Weights of a small GPT-style language model, trained from scratch on English Wikipedia.
Architecture: LayerNorm before each block, biases, tied embeddings.
Each number is 500 + 25 x the weight over the matrix's rms, rounded and kept within 0 to 999. Layers, rows and columns count from 0. Numbers have three digits each.

# layer 3 attention query, 64x64, rms 0.27, rows 0-63, columns 0-63
520521520487533457540474429533547517499506526467499518516542459496535454466489481523487463512494437511519486467496467518497567509469535476546493515515504481517490453498432502499505444532501489
477503499531510464464479571458453468514523479512456519464527496490500518518542513486472495473468488472490515490495480503496532513564477504474515453482507509465480529463500512504511520438511481
494488505525505502490498481519490491490548487471475487505486451478538489463545480489451502526468464466527502459464526501494527482500505486500519459544502478522472492506486494496518503478515521
500488448489490499499516534494452534461526510478478497488510456497531467483525510477473467540485452504486514458460503533532518484537494512486503524512505510503511513507496496490526489503490510
515494473512521488527500445541524523500486504454517486526515475525523459473555539493475507506538514476529497456476528519513508521507502482522505496553495548535538505492469531506488489462481512
486524538461507467509497513536536476506517533546511520520479465485469529510441509484527474504482517531451469545510452501478469484486528495516491533498518484521461480522512528518489473525511521
448537545500525445496482470521533480492517478495533487540515484476537551537470518548483532532465485527453467543540501496475493526469454499528474565500519439504527447492503541545474503555467511
524549530450504466451527486548533502507529513513504497503519468508465529533461490520495505515452498531511478544478473505522552472471476459513457511536494468524498504503471543482506461553528489
464468500485528503506500530464529536481504503524503503506480489512467465500458515503532546530514514471445510504524468510516479492490509475509479453517525578540516520548559484449507545549512516
568517543475481497485530465470540490488523493481494496519508505515517527508512503515522510514530522504540509522479480501492514481504534485504517503507528515502450476501459510461501470498549514
493450514567498516497480536492499524511448499511559524447455555442449543561512505501517559469517483501464473528515494528458458482477469479512512514467507469477493495506507509464494520490483499
530493496479504521530479435515504473517512524506493521494508478517525478462474489525508509484482489507474480486487497475500516497465517540504510480475457511485523505506524487516533476526489536
506455495524527510460478569470452545503485538464511491481446494476499490469562505482526491508492470501531483474483486499521451467538508469510522452479495547536493514492473487449511487435534487
561505493509529482527469571450486468511481529512506500441538476468489477517438497498536487483514492506446473548491492487442415467500499507516500511416526481454525471481591530518498501532506491
525552507541472487508512515540510472509467485530532519489515463485485531522482524465492485501526518497467489519505471485495460502510470499540485521466493466466502483511555504544535507508525502
444501476476503479445513491536509525503497482506462535489506513473487482510504479502479500525518466545496474504476502506506524512494494463515490487504495496507522530489528494483466497498489555
511527495499464553493532537501538463505471485517561504498440556494453493583496506524508530507530498511510519511516467496488510495465497482488519537473469497491465475519482459476486486487499500
520553511497508520516543501536527551524498503508553514537446522476491486520493501470509553552496476576459474492505482496461545504510523449536470499486505477497501472506487517477508499558451522
478530515492472512509488599461474495459477478530504508437508508510482496525488501495556470493489492474481513513546534498512504506540474535481510521438469488461487506465503475494498473506488481
464528512507498502510504520507471507491487511489462511518486520502519513510535535471514486503496481492487519453449467500514529519518489486510474504498486502491493537441466466505501467468524489
484508527498518490531513495508494530475501510499561510510508481517505519497491482496522519516556467470463514540513472523493519517489490517528507480504495522490522480505509499509520505527516474
483519534478464509511533481528524511493553493513529505506459517460483497533472531509494530494488495532504495535534514522488504503477489499519520507479524495512466488537494513457510517511521515
508548528447499498489467449563533474531491535526531547492474498509471486555483475564507521492467485549495469549540466505458512500445484523540516549487534448509500432525455518471482487625475495
514530460509479498509487542501492463507481536513546532503530509482493516517483484464469446508489457546461494505520495483521519417515486497530476564514477500494488526509539513463521510527519501
516497498486491490512502476509500459513533474502515507507504445522524475497497479512464485484469502480486504453499529530480482509497476533510506514516511477511517516502504489560491496493543527
485529487474526485498452470524491525517529508473433509508500504526512515489533497493495541484497500499560499483465491498513543487461524471498470495511504518512512495497438492517455475499510499
499496506499495506523483465502517514516495484505515527502505516532501464499475489490457548522510522502487510550466477476489482543497525490500485509498504505532546480508501512537479471530517487
486496497496468546507524599430474465534503536521504499445464510480445500530528502507520492479513484502447481505530521508482446473514494493476511510439498489449471463530511445487487513494514489
551513477475505488540521491495479502460491510468443489537523511493529453470528454466489492469510555505511494446496519503494518528517510488496496491503490510488495467478471487468519466469525523
491524515498455492469534478505533489503535516508523541498466445520479505528490480509481508522461533574510484511494516509488481504491497516534531504492519522521502462523491490535528526513503517
566511538471537492530502494520552471546476514540504539476533525525476492525462472532475487494525511487459469553533480495470441481478473501513505536448492463465504425539497514535461502582479484
499446505522509554426479534435455474479477529551485510478489494491470496490538545496520510461487492532490496489531558483477461475566499534454559486464518500509499484533540486535491513450502520
459550435532513531497487509487500494509546500474524517516488503532470489507500490501547521508517522470466501535476437510490500470503498517516458476485504484501530492488560497506520529490508468
512518502505465512517511544495512502487497485521472470484523499494526499465531487484490531474490541488456491475502477495462474496504482503501537534473524493469503507479496492497507526469488504
463477516544486477516526479521480500480455469462508516480467483518538507512568503494488477496540490481523523479498450485505556497506482535525477503497506516520525515501480502527539518488509484
477537501498468480493494458539502496484530484470506511520476504496493494552507508529501507517482478524523466515533491482498518489487512526494503492512497491507514515487488504518494522529465484
514537527500486479479509499509551530483526532517523493491481496552475518481494559483475492501504519512523502492458509510498485545513501475548462505510487486487522500521506505524495488530500503
538510477499493508515483488515525462543514502483493556524534514482545469503523479479520464477492517503491493528472494475493537463490519542537491511517467513525511479529506499495523491528511515
491494534484467458497537544464481530492491506517509491477506509475492452505505541489507489491532541550492533466523490516464508501480498495492540505452503495462483482484497503458498491483499488
524520518496493502497485503522536492492517505513504477505487537461545539551504475513480490520487480533504489529503500489512493498485513469472466523508483494488468498506509494521484515538509524
470499502527471502489474512459533474507521490499507511483479489485492510562526518499532514491484521540494484519512446484471523472561466519496539498455518510495500496482542499497532491462490486
527499505464495498503538517462484499462499461506476484481562527504525493461518486491491520501531553484499521480479513510485502554535495506494506553486507503495509498468491524518518502468474536
500461507474481508520494519485436515500435510500448517465517563507546501480518484485496481458516509492507512464519536498520512476499502486524543496478485505464529518477512527508504480504495542
500515528512466480498519532510477516470504480487533508506494472490526506494522525493506477551522498496507549489483501471497468496509468493501483511529480502489510520499518501480503511489502506
466452470509534475485501491505490498525494485511503496483511535477499470484503491494496523472528526479483482509467466498473510495492455504462526427513516538525493497488522548494500522476506505
549514505491503515533509478484478513522452508481493498512535514489519490453498496506544496486526489486493502474519500498511487503472500510505520485494481542509494490512481479476498479491478500
517496517480508472506527478525504486518503498488518513514510496465531482501498459510489526478492513507500510505521466543484529503481488497512494543513511494522499468527445516463497485542510533
496468461495522492497530482517521525488529496500503481494541495500484468491515510488506522495500536482502493494482479513515482516465478500499509493496536489498517482486485511488520495505467524
566501551467487487500508513507537532502461515547498485488502472525502501471516521509494528509473491507503509471481526489481469514510523490523501466502500516493467531498489526497485486490524488
515516489518536537476486483508499519503511502494491521527452516493489523519498471524494507536488493496522467519488518533523508483498533440494491468526500492537462493546513486509470458534494489
520492476502509482479486492469512464504567518484503549514470467476478492510465491506542507521445494540502491547558508517523501449508505517521493534510498485468476500545535462475507551548483496
517487474515498544484483498439511511513503501508484497495517528549518519479491496473533518469500502492510527541451499468472490502504524501481483505492502513489492550509514512492472502522489483
514497513509523477511488487505510506517495486487453472490513483474544510502518518544541512494511480465517473517501482498468527499489482537488485474504512491538478459479491509499533512501487473
532512518495506528501526515456513525507446509526493470473502496503491551489544542487495531475484515491458481436482523509492450511563482490511542478482523509486502547497503502486508499441475437
505512520481486542508513480540501463523489472528421527513497526456541492505541506504518506459471485485501489489510495482484526500505464516513505510475507499519461507509463505498475504493489518
498522529511487494492494515483485496506530492476509506507500454481511529497477492480561461546469487507508477508522522495491471517522546499535486472541474501499463517536526480479499485521502485
519497504506508505473502522529508457539543558522543522520481514535474538495437479528514450524491460494552493525482509491511475495498531440499495491520481464492470525544512494523408444539504529
507483495502475489469463518466504533496519516490491530459479516523462486528537497532508533474488497484534487505525519515502490481469502535482499509496504484468503512515477476508502496454481454
477547471484514494468479486552506531511540527484531489493466473510486529502449482508528499537433427532492472517515505487481507459484488463532464538522495476478525526527503508513477484509487485
521529488466512480496502460503553549478507496504519500499493476527489468497509481496497501533485512485495481497463516534483450500468506469534500501487505476472508494530485521491501483520473498
507449523482484495492538518477485512492466500530473481463485502472522517512522536471472473478513514533517514439472530480512503503508531499497531480480470537485463532502490478506509509460540544
526499466523514519498474521490498474505497514499523512507509516509459465495451438527534468524519487486497518538516507503522511516488516510463490523518500470453542488507519477495495517514491487
510476510508525488516535505495492517508423509508483471467544496516521484492540531504451485475567511462527518441481509515500503510493490481496514520497506494516520514464450524500523487499481474
534476445480482490512488532505490497508473549517500516476494542498461449519497495532501505499494479523491525474529493486542498475473505478459498529517482531469515522493513484470517488500509538
# layer 3 attention key, 64x64, rms 0.223, rows 0-63, columns 0-63
542520468480490514498518488503502492509481492499470491516482510530493547513517489488434533497494580480537541519427484452514500517517466510492482505530479512466487540482479533514515504469538482
523466473501477563531516499494526541473497519507538484503471553467491481473486508503580485479529524496510523498508559514483466513499519565518515523518481506491508523516521470487485499480502486
500495500499497501522529492534464528513447507532516518525524515495486523496486545493535493470490512528459530522504520504551508540515506518520489499513498557485520547503507500504497475495497493
490476485517516513520509477513522467480510446517523523508501558468497532522506506475520472463520520468505527504502467473495512547492489496512441471498476515473477547481536481523517506477482517
518502506487554537512481537439439498507498488492464486486480525484508497461512469534471524491420500510515542486535480506514457463543477491499537474502526492469473515485472491478520495495524460
483499504475478528484537485471516498480524468459507504522502459542499477466541484489444522537461506485515477445452498486479510503511465474498482471465487497539519488519480484485479510536490491
574511502462457530515523475586505523539464520496510513515528527501481490493484468478519521492505500485506505492456471508498531486463538474474481465519463516511474515481444508430479464507549447
474490526514491466528528451491509483515508472477531501534489516510516475466526530491463481523541487510494501451494480500464509539498519498496518493494528527514489452510484478487510519485490529
523520503515515501487509506514484484513491486504500526463530501489529519495535488509473449521470479466541462504503530498478481537519462505490502565464487392469464492483455553516445477500465501
487516527483495460504521488522459470487520476516501477496492484485498474437480478525453497464475557546500496457530544481543477492513512485460525499501504516512495475500470471516496513484503538
480573482414488499468506497473516484502481495543472449512539481561485494501458470455489451535490498484490516484490507484512521507511506516454479493477477493503519470474524479508494479536503457
466544496534516456472501518494506531494473476481530494493445494506477516532565536503491540518504480506513506532495468506494484481514484457495494498534535515518480481513489498487510552481516448
475525475521489565523540500473477453499504496531496484513541545538516541497468484493445525482515502516464559504500555524494553498526519514455502532500470474482509526497558497583491497504507509
483487534481477489470489517511534492506500485513505503499470523534508486522532524498487463531496506458513454511523464479506520474455486526498457503511474451492461489524489476524457530530432468
503515520467483518472500503508510520517470559501510474503492540500462507540518485483515495506456475511522496510532541519504505481480490476516520498515518502542476511490439488443440509491456493
526499514480533512566473494474487451488547482505535499505510465486508502509481523483505455474486534448466507493480469488483527501530463530456496528492519473513464439486444532499495466518508500
507494540509548486508465478532496498534544533534442493491558447506557534473536485469513506493467507484480467524513552514494463512503501529504512491496563460518551511523523525536511540531513519
481514534452523449488498426508513440499495480523485510509567468494507474486477515522508451486507528479518499527507456493514527536477499562469539507522495522560493529484505525519492466530536510
476454462510491525464490494530543481545535524517527512494497526453477518529512517449497527494490453510473478512496461491483491467446493513508469523523487448500536526519498494507535554512474498
475482451525502512471489484466517541517507512472503484471502514497471540505505489511471507467514489502555496491514494481485544490527503484476517457498495516515535506518518521500532492494475448
529518476506497519464477460502560520541458501486475486483505533533490494508504502494484494475434554558514501503442516499480475477487504475517447530504525490514497518504521518491506536503462483
552470585485543482495529496464481478490455476518492472498544460555521514482488455513491501533545552520485511460521536505512431518487510472471531547524511518500528466489496507541464498520489540
546502533491500483546531514508531526493513464474517490541520456515561484481493514435481481571543524471493507486452476517533456531494505453480448495504491517539482515487473525524469504477520468
514493548502487502482527480520502512475453536466544473520449538533500501517484507505497533501522505473547524508496538521487468583493522491504529487452505475505524481501442486541487492493469508
446483522519502533492492507480519536471489499490479478531490529492476543483510557530531519514513507509516502517497470477502517521484534457496498462486476528510464500501475492417494495509488469
525473442519502509532520475490523480506541512513530534474514485532538469495506473498454452500496484478470523503439468479468533499548479524521513505512483499459499490479521522489598483492525474
494515454461519528484525518518508467512520512475478537535503478472539506506543489526525466500454486518512494456516535513517534452507461487526510525502508489489470506489490510468499485506462490
487505529497505515489493499507532526473493508561535511506523503561490525497440468483517532495488513470490495488523516529483497503467520542481547454474524482546532552519524545522478540551486484
487493502541511496499465526509488509530483482489516465461494505504502514465476519536517520493513498491498522534499466460542506449515508507517515514508508536498519542465485524523494501493499493
531492515462522485549509503487480536481478478495481474515557503515516456471483508538539499498554504463514520483524478497517498501478513459474477518488516488501496530502512524442461489542491520
491546500478456516493493532547514513481517495522548532516458478502475489528503504478513513594447461530526464441476496487491521519488501459479502536516514491575489561493495518477512517507502509
489527519514493514576547575494505513518490461525509474520521518483506502524444471492528499524553514477448489545508478542519495501497500501495494443464520491500502501491547488490499529528518456
515475556511467507474519536495538508468489499522483525477515477471503491510482529489489488518515442490496465514535537531508497492497489503476490495460520442465513495518469498518460513481482470
474490491482508486503506501482477488526490507496501537513482499493511486506485510524520519481484521541497489544503529478513518490520474533477492458494515491517501495485526517486488474511514470
530520515506486518546514520494495524504496490499472499512551533440527492483476528540499488470480545508483546507532541514509472490509526503551531503475473518465451506474475507534497469480472496
490509517512502494513507517476486466517534485491489504506489418521500504460485489509509509539477517507503536477483472504522516517510499469512492504519488529518479494482484494457500457486519486
507496463477512507532487486569503523518488480489529514530506505433542454505546456498484496532500521523505492509503489475460492521467500490488486527516520512517441505502492544512482538486496492
524519523486504461509504517505489483469477532504461479498494483507497550508480525478473459532522547531516518502533485477525465505534501485522510506514500523484478553475493499546456494504513476
464474430486555521494462474490500495497539505490515523473493503538493486446471447514489594486484469473471494521508485475528487474524479507470472524535526525530531512486514536505536560505518526
498494478478544507485503462503496473491503490467492538542509460522496474482502510494482489499465506484530460488441482498471521497497503529554533476455523453518500487495505536537482460486505497
501513476489474547493522534482487497482463522512491494508529537500495505479456472494524523469483505526496517471526545509513502493480531551480517498504515494468494492518546471533502563511485474
451487508505493493502475493519487505499486528538501488485503508510510517528511515530491502479488474513499537521539496507501504464503474498476506468498528504493477512508492491474508472493545482
474490440521510488529505524513504499520457501506505479488467520478462494513495546470518496494527515529452508542524505486517517492531508572534498474471471536490511527501503479475533551486520491
505459483519509487501498500499498479527485544496498490482484493500461468496501508557491499473479497480536503511531478512512485492481495492482506526504534539547474517497483506447513487499487521
490488527494476492482497514465510485465496506481480498503483512499481548490495501498537505474507459502504509484547514500504503482516546514522485515490492492460493502497499500523530499512529486
466484515521514474489511547487496481490481490512470476482518526511502555530499527510470482504495526494508517524510504501512507507527482461501478517543475504469525523476489498424502502516492535
478506509474496472497497473509518503492508509508470501493523484536471511486498553530471519519510499493530529473467509444495473485523527498513513459534512532499493499489497524525523476494472506
536522532507477479505505485489477472492477484518468517532484500513531514492477477510477476519504471475497518489501530470483488527530494506478479529503498538497487489517477498463466474515542505
490501435479515510483518487528458501516489489485541501501519480482500465499522493480487484500483515477521522493478484508494512534502497483464485506516462511483509495504488502492558476491530518
527515510487488497529520528525566487511492501477544484537537491522528519504491499436496475519506489493500526513433490481480499544512502520531485513468514478512518493492473505545493505504530509
462492495492483521519491524539494512548495511511512486471536528552485508490445492486547519553512495478475455483525469496503535534440520467469498493529494519560525511492519490471486477519477491
468485494493504504520475551523465520499503548517517514495483506454482506542501495466487471510465549519506461464547516482498521479501473516540474517493485427517490477469497512531490520474521491
513470500502531504490509502498521492499517503513473546492521530519552486466504529475472433471503486503543502457478495525509529516528518481531489518495504474455493491513492503526467451489515508
466504490541480516528481530507464507513512495505512509493505540466482505511492489515529507471505485550525521536510496474483540501476504531469519499531489520480538454500523484510506525499513528
482500482510510448515509547481480510487486484478559479476505466537471493475468540510491474516527515520508481480481487468501506500512502503522492462531485518480503513469530506477527462481521494
493472454500506508496498501535539525499486520521494480519534533557463509500499483483469489499504513507510513481464477499497509494459464464457454496498483513500507522474468523477489492521485494
475513467438472491499494479505521529472462501489505498511495469517472459494485490427501464522470549515484474464499481474502506470455521521508453503499480511572484505501489548481513555552471516
449530510520516539515502499480487492504499517481523493489527521505508519489440496462513487517522493533494517518462490497488481500532525469499500497494478471502533529478569521538474514474499516
507520521480487496493508459468506522479532476500512524483503497493511478536531526486501485534504514484537479497459490512515504548474518525496511479465479479518437462487500508494506504531492492
487530518450488486496521479517476471508509485491515508539494463496506493458519502507450536545459515537497511505469479457486476525531486484484488523502489522529482475490443497482461494487536492
490503436507516560527477460488458515499486497484517499489489535501474496501489456497476542456508519516474512521510494496517510481504493542530548522471520482508521479484535552553529497505514490
490518544476481463506492510482518488515523522539468481511516499550503500523491510479498524497493497471492471521551496534481489471486491503496495485466505492520509522513530479470478515525475516
521504501511504511517485473488479516489491501509466501500472511477518499453487495510474508460465502530486504511489499448503519501541492498518490483490480541503509479498492493529483484458504517
466477506518483530486478482460494489480469493510508471483508508508494524523469516488519508535515473465522517551510503510472505564512510549507524489471462499492503536522577513507524524478458504
# layer 3 attention value, 64x64, rms 0.306, rows 0-42, columns 0-63
508531482493537487494517463477489553507500495542517542507525521502545525524486535531484512519558527478532508509486530413546497479500528511535505525479519450530504506513493426439475530461492453
504525486500463478502491493471508490530457496542495490525503528534490433484511496480538520454484484509518482509455468532523485534526466520531566519545492478502435459539518520502521480511504539
520477492476441545517493485515487444476496491522521491492496486505468480516557494505475529510537532508492505554472476522532514510523490483497486520506477488483513462523514507508453504491492491
488459518497508517505525527492522523531477525498509514540464487466494465521522503501500479461472494508502482477499505443495536522529438514475507551529528503497439537488487462581482510536482513
507524484556479475513544463463500487499501523541492516551486552483518471470505468447515515551512520485514499525493509468518512473498516451540524501483541495483497548506433439521525448494511512
503522498512542482539564514458500530432455527520472517480522507503515546477507524491526502525461500537536497499511465571472504497473477528482504484548476522502495474493484465505468522458475521
484448498508445496519544510517518466486502487489497508485557507484459540470496519504541476500469514521494507493505462530518508491530490439512478511498507473498464474509497516517487505499515477
512531451503503511509448536516465430500538486507512516532460515497502548503507493480520470529532485502519488464483466505518481494503518502502515464522539526473516495536463545511510490525517485
501533474537491512469525474473482447491514535560500504514513473529517440530485508514507512505520497507489510532549533453517538541454503407531505480482480484491480508480510511507501518472535508
519526511513520556485504481500485499479526499479475520524504501476516501494492497459552477479483502497483508517499517486523500547513476492519514552479464531496461463491511496491515525520491455
506443477464505492506493530514495498444478456537500455510476513502519516509508515498532515499497471507495527463474553506521487551428533510514495495488505538520549498482487504513532474497491445
518498522472529532502506515483502469508507514501538506503500487487464475504495487515524543506526478510511486475485451560502460508509468568500453480504460513462492488520492523471504524456509507
471530499508491506533524511465468462489495545429513524476517500487473524475486470502483508490481510522510469532486513484472475502500472536493507451498552514482480511517446498471489511526428548
469492521496519471514482533517489532479497507482534512453497538507537514550523508542462538505520531520468464471486526486479479478477473556487466497495515510535493546572480462486513479464505553
536480484459516479516465514482471470547463533490479485470490528513529508478513486520508497539527495521498500517525521511443531531509502492516495477513497484528499514475477467526495515496471484
462561498482482501532496536495517472494524506504495509539482498479550441484486467522507490475526510482530511528435489496511499490505481489483546515537529503466522458518500486468535547521462479
541481516518498557482518435483464502525508504532531490488525455508500533543483483487482439540443481504489529509517502528435514471518519494520488474503518524459528509433508543527428535508516503
465518489587512509447521492543528510472545510509459464508480492507513484562509477506482529515460465488507495472459473479556517494482553565528496511478512506482483461488509556460498526468507466
488494502511529536468470502528504503541522441439511518515540535522505506526465496549501543531467567535490501472491529497494490474504495567454480492478488482493491467470516482462476470501501500
533503482477479514542479459489510569512464464586514493481440478522547470475504520523462467489510456503576485513489446537521483507499544515494516464513439477492536484496537478471464556470470499
517493461494454450478481474494499497509478463498478506547515520542502563456476543476520455542495540533470504533504514564469511509541452522524498539493509463470478496518500527487518470481499501
514560511533497480467468511528566534541527503415477519471514503484484559487488488491494479491468558494493520540528465524489483541536543557439518478552504468524474472439514522492471465493502511
532500454519515476491471486478497550506495441483468487577491492529433515498501484482474427475531503507492529510499537484458450547490501472487539518488479509521509521543456502520476548501493531
458520503532475496528565463490500460467511542504494512486527519492491516517511466521538568504482504478493510480471504465544460486522527504510520464488526522514511467513492525479449493545491523
483507522534500516517451495487464510500502480514562488510554494506490522518508496526495464495502482521472460493460499472465501504491482480546481490464497500477477498536493475447502535480519557
494494516533530539424471498488479447515523509488477493502485425481515510537465518474503504467545430533503491489486519495481521568479472505518509488502524503443420530466464529487490494524488513
525533507470502503496495521500486517526518491502524483531452521476496501490522459478471480484538499463508523511491535506472499502471561496467470505522539533485583508483488522491473482467454521
480518536466473547456534502529509524548506515512498511523502516471482457457447520457452470469499534456538484488500516440471509487533459458492518507521556503464532490478558456476495496494496502
485510476459460451419506482485577445491477534470491532449457575512534494529486531493460595489481510473506532495552513503521505474531502455511473465509551481500497474504471523523508487469456489
497537499497540516504531520457500515489479528464511530442480496456481504525524480480489484512504533505462515504528495486518463528467482501515488487451481528541507511569478553475477512454517528
536464445480487524513499477519486514481510433500517508531467522537498499500474549523488491545481502484475524488530534506484484499503555475486509489446514532501494470469477467521481550514514520
537493464501495535504514523537531503468515513449469520479477467527478544540522533505478501461497467470463542500492466458512498539518485456536578498500486451538512517518490483517461519539496495
493536488470464499511507521490501529506459532503524493481535455490518471491501472482487498462497536514502495532490505468441550473510506513467494535507526505497503487512525511488527520482503519
498483504518483519505502481538465511517555470493523525544514511516480525481511489502525481521451486493530515518478532501482493492515513520510490509485474492482537478475479448489473505502520487
490504514487496490508507532509485493519486487474532520470492510500514525493490530494529537484501508509535482462499510500518476462507476535497490532487482513502508461468464468484485469506483470
504538505498530526534470488488470481492518501489489530460479498499532519477495492541510510511522512528530495525465480522499487511470515506497524468490490483519509489499496470495461520481441459
465496491461463503455494502540511504529535484491544462486535480508494538521489533501487525457539502509485509455481485495507492517518549559493504502510524465477453495478520516487515510495509502
484487513468498520516498468487491525454446486530481465461526492482536542538499545510483484506487512503484455499482486497476528492509492543508523482507517514519481498484511480529505522514484456
483501490532537486532512494458506525514492484525528512514507493494484437481520461500505523477511505516525503487525478465494482496426495504463482565481509513472506494542454516517529484500505491
465507510484510540471502469512490534539510478496537488524547511493465468527505489490483494529464488511474509524514505511492515512548509548497462524470517510461517491490534555484499503507567555
513499501546501452514543509499515518512494514516450502512487479473478483492519470460518464485480509506547491475516501494486475440454477507489483521523486516479507468512488501487524476486522511
534498520559529498497529481495512515493490446495481473534470504554496534522514536494489470478499482473500519516499475537505493519473480512481503499502474508525533515506476471502500507512488516
493502554514488467504531525479487474464493500501502445493454474535527527497485525492508466437518519465480527463478494490530507543465466475489510514520479516528486490586528487480495518503490522
# layer 3 attention output (transposed), 64x64, rms 0.316, rows 0-42, columns 0-63
463475469510522475506497508520454449524463463544492521522466521464474454537482508500471493560501440454476526516507447492489548562515438494448475482507482519536523507461548549507503494518500539
463502510467448522480505540486483507482539509475557522503483564519508548537544518492552496529485546517516521466554525485480465499491525484517476548494464509510473529467512498511449477445487494
518499496508484517487543491498525512495455494489541485536472479459471514534521514460506492477518516505472507509529490518481481495468487511493481502545513545525453498518498468466525462480510485
481460466485530472507460469491538531477531515470511480481467514520468494494481524553519536513513511507519471483517476483486476499433517486505470488516495513467526497499495521522481555487486473
466488592493453483481484486482508511488490491503534488487502460551478491506410549559503504497516492516469536495533486522506508550522487563471528493488509471518537510471506539517479494500484476
497463455443478486494526503470538490451547475474475459518577522512499496523462466516488458505543497494474576498476512471513538561516512513477463556480503494441483484499510520508508494525504538
509513491477449513499514505508504543494462525497501464493493494490463486487489477501505496484522467488529532471534509489520513496454539511512457495508467498513485526514436449444554478492501476
564517524499479511556498512482467497508469525502535508495520476540513487485477472443499473505491551469499519511500504529492429499497528537534515487482469500494501500479526481492466502519553479
469553543482495471453510515505503493485459430505455467505548502459511535512537547517493480487483505508497456488507490514491521506543457535496473473515513478490517496458501502508498450471446467
497509522500545482506490512507496536497532494490516483456513549468527505480568492527501521536503473489495493503511508511475481509490492470495482526508508476464512485493449507468485514507461481
479503496546532493494498515452477564525481533432535502491522492525487506446484467472482523519531514459467518532467498543516483522533517467499502461493504479479510503475503540453497516498518490
559509532522473520514508492509543479499494481496515497514491519501549541498494510471490484480507493499513522504499510467463468476503511466558451547485489518508480460509492459518509496491544518
526472494500450481529483465524535465533506482515510485491505489508524489528496475545486454477495511451510510551494484458489496515436532553489510525488482459448472488495500516513494500505514482
512506484534480515489484465534538455526513494525508523526478531498452514527440512493493501480474455483506497543442440486511541476485484479471524490520497503509521515473518536515480488519545461
473512518469490480458519499472537503525529475543472470504516465492489488496501495512502513492462532455499505505467490478488517539513512526497529454503510511497463496499489514488470490462533495
491471470495516495517490471513494503497457510460519489542511544462547502522493490469517503506470501495460532519519529496482440511480509546510504502516487512503473527493513528520429550505485519
547503524470528434504516495469513508490502486520428525470523495509501440494510533512516460466562542531519501505486478480514514509518520536497497493474528517475474430535506480517571476542461516
520492503520533464496516572506462503494447558483543524508512497463477502499519528470434432523521498548480487508487499497509496480565452472553504551463512442479500514494519542558518515492489524
544518492529520515498514538500491469538469554522481515482469516508468484524528496522483488528526442512531479506460499480506519477492510444473530496511477518509493519518511499513491506517491496
469478455457508513488542528491488469481526446512478532563513505478506495480512482455506501512496563521451529502483479464538464528543487494484448520494537563542467507502538504513502503516485587
520499518478478572507539560453514501510532528554487529491478498512484505513529505510534495481503496482552523455506504470504511544523520505459522504444480509485456540508461471466458445499522458
510467455455481533512491505496461437516530547558471530458519466508491480510554459503472513510447468547500463451496552493507506468494497493482540539511520491471480528551514488518532543512505544
499521470474506518535479548463486439510520514502499529470528475511496460486500467510527566490478531466481493460531449505475503462522452538472531546469507484486538468456464494485500524508506459
502483512526445442525495483525464506505469522489551505492504482488504478508494514471504409497536481487478515497522517495512549500474500541525475532524460480472502497481512490475536493503487514
528529485498466491498482484503529465520473501522501524520489562467496493519485487512511497475509520494517483516514434463475513473494515496496510481488478505544481467450498523495496464529492476
541504519509507454506451521519516510520481456550448515439518509506545556500586531492476482511499554479557467529481479495449429500514499485525465488459507487464529487464530538554460487468500479
514453502531543490546505442453494461491494499461502513531525443521544480482483483492503516480487528499451459509498502526486473492536512545515543490493528481528479456535550510544515543532511510
503462499527544497552488472506461501491506462470465491531452525491529448485541510577506498555492442516521483470554502476487435492448489535488520474515480525538543484554527475531486492513463503
476523519508478517479511479510486498471525474536513522533497430517496525511542563479487427524448428474512519503456553491492502514525496545507473453515468498490509524538518434524534512479523450
513510503483497502495517466558507468525525447508527538508512501475532480505490490489492521481463468491494485543489517541487529486484439525512508548519495428420527462492457477487540485520529471
523561512495509512531529542471510509500469483501487501493506491505486454458495521508528489501521487465448498493458487476516485501505520484455506482488509551499522502476506476457541498501499476
518497422495500528502492533539505536528523497528512496489546492477480451514544501470522506548498500468500493479519455513466493474456423525513463519518515515461534546493521510461574488461490510
481461460506498540508483448499508471493521455459481530562494522487518478525484492506531497513480476514500520508506503478507517511496506541496485496514504510555503502500515524523466477521466499
519511505496515485480521520477502505514457539514496490486487531482479477519491489518486520481522492530509470481511503508516518487504516484490529470488513521531470489518500514462531498519491541
513501466508503526508484476477518519482494526507499501490487500553474495504487498475494473531535477488498496516459516478488483498470543455490489472486475515485515504516535489530479530503495489
505462494498529502476525521517541494508507502548511510525523513473494502535460501465490518497483515497477522499496475519492512512501447477502484530514528508501480518529529525496526482513547559
546472493555512473539465539482478500521468522500504540489457465533504494478529537499521473541533491486501493519487470473493454472487507494489471508493483557551519524502531517533478515488514477
463493451540523532475515489495537519512563518497540508499475516510458489507525498504516500502521533459527517504477456517506537507501481493504497487520516515493474492527478525489505474474495496
483520516494479522490469502507495495493483486437504510489504543510491559536458491493500513519512486546487514562527519512520512465476499488482481527511504483484546472458511494521484522517487484
543520510505467474510471490503488464524479525493471515474447500473528497549536496540517474473511503530548469529525490465507534455470560517509522501490485503530449441505463459507496500536501481
474502475455473527518500480491472487475514509439490512500512532525504495500478466492486502489525515554486512474509550487514505507522518481496512530466495459470525484473501481527505509513472510
489521495475493498494482525470489473513514521501532501452526519518477495481486475525482528494492508517523471464498475504497513469500490474494525523491515490468523479458502517479541481506506498
517517440495514530524463470535517532521493484490487496502559525496524493450472503466515524512490504484494508518499487502487504467505479502540447505520500514490557523448505537500497504484492483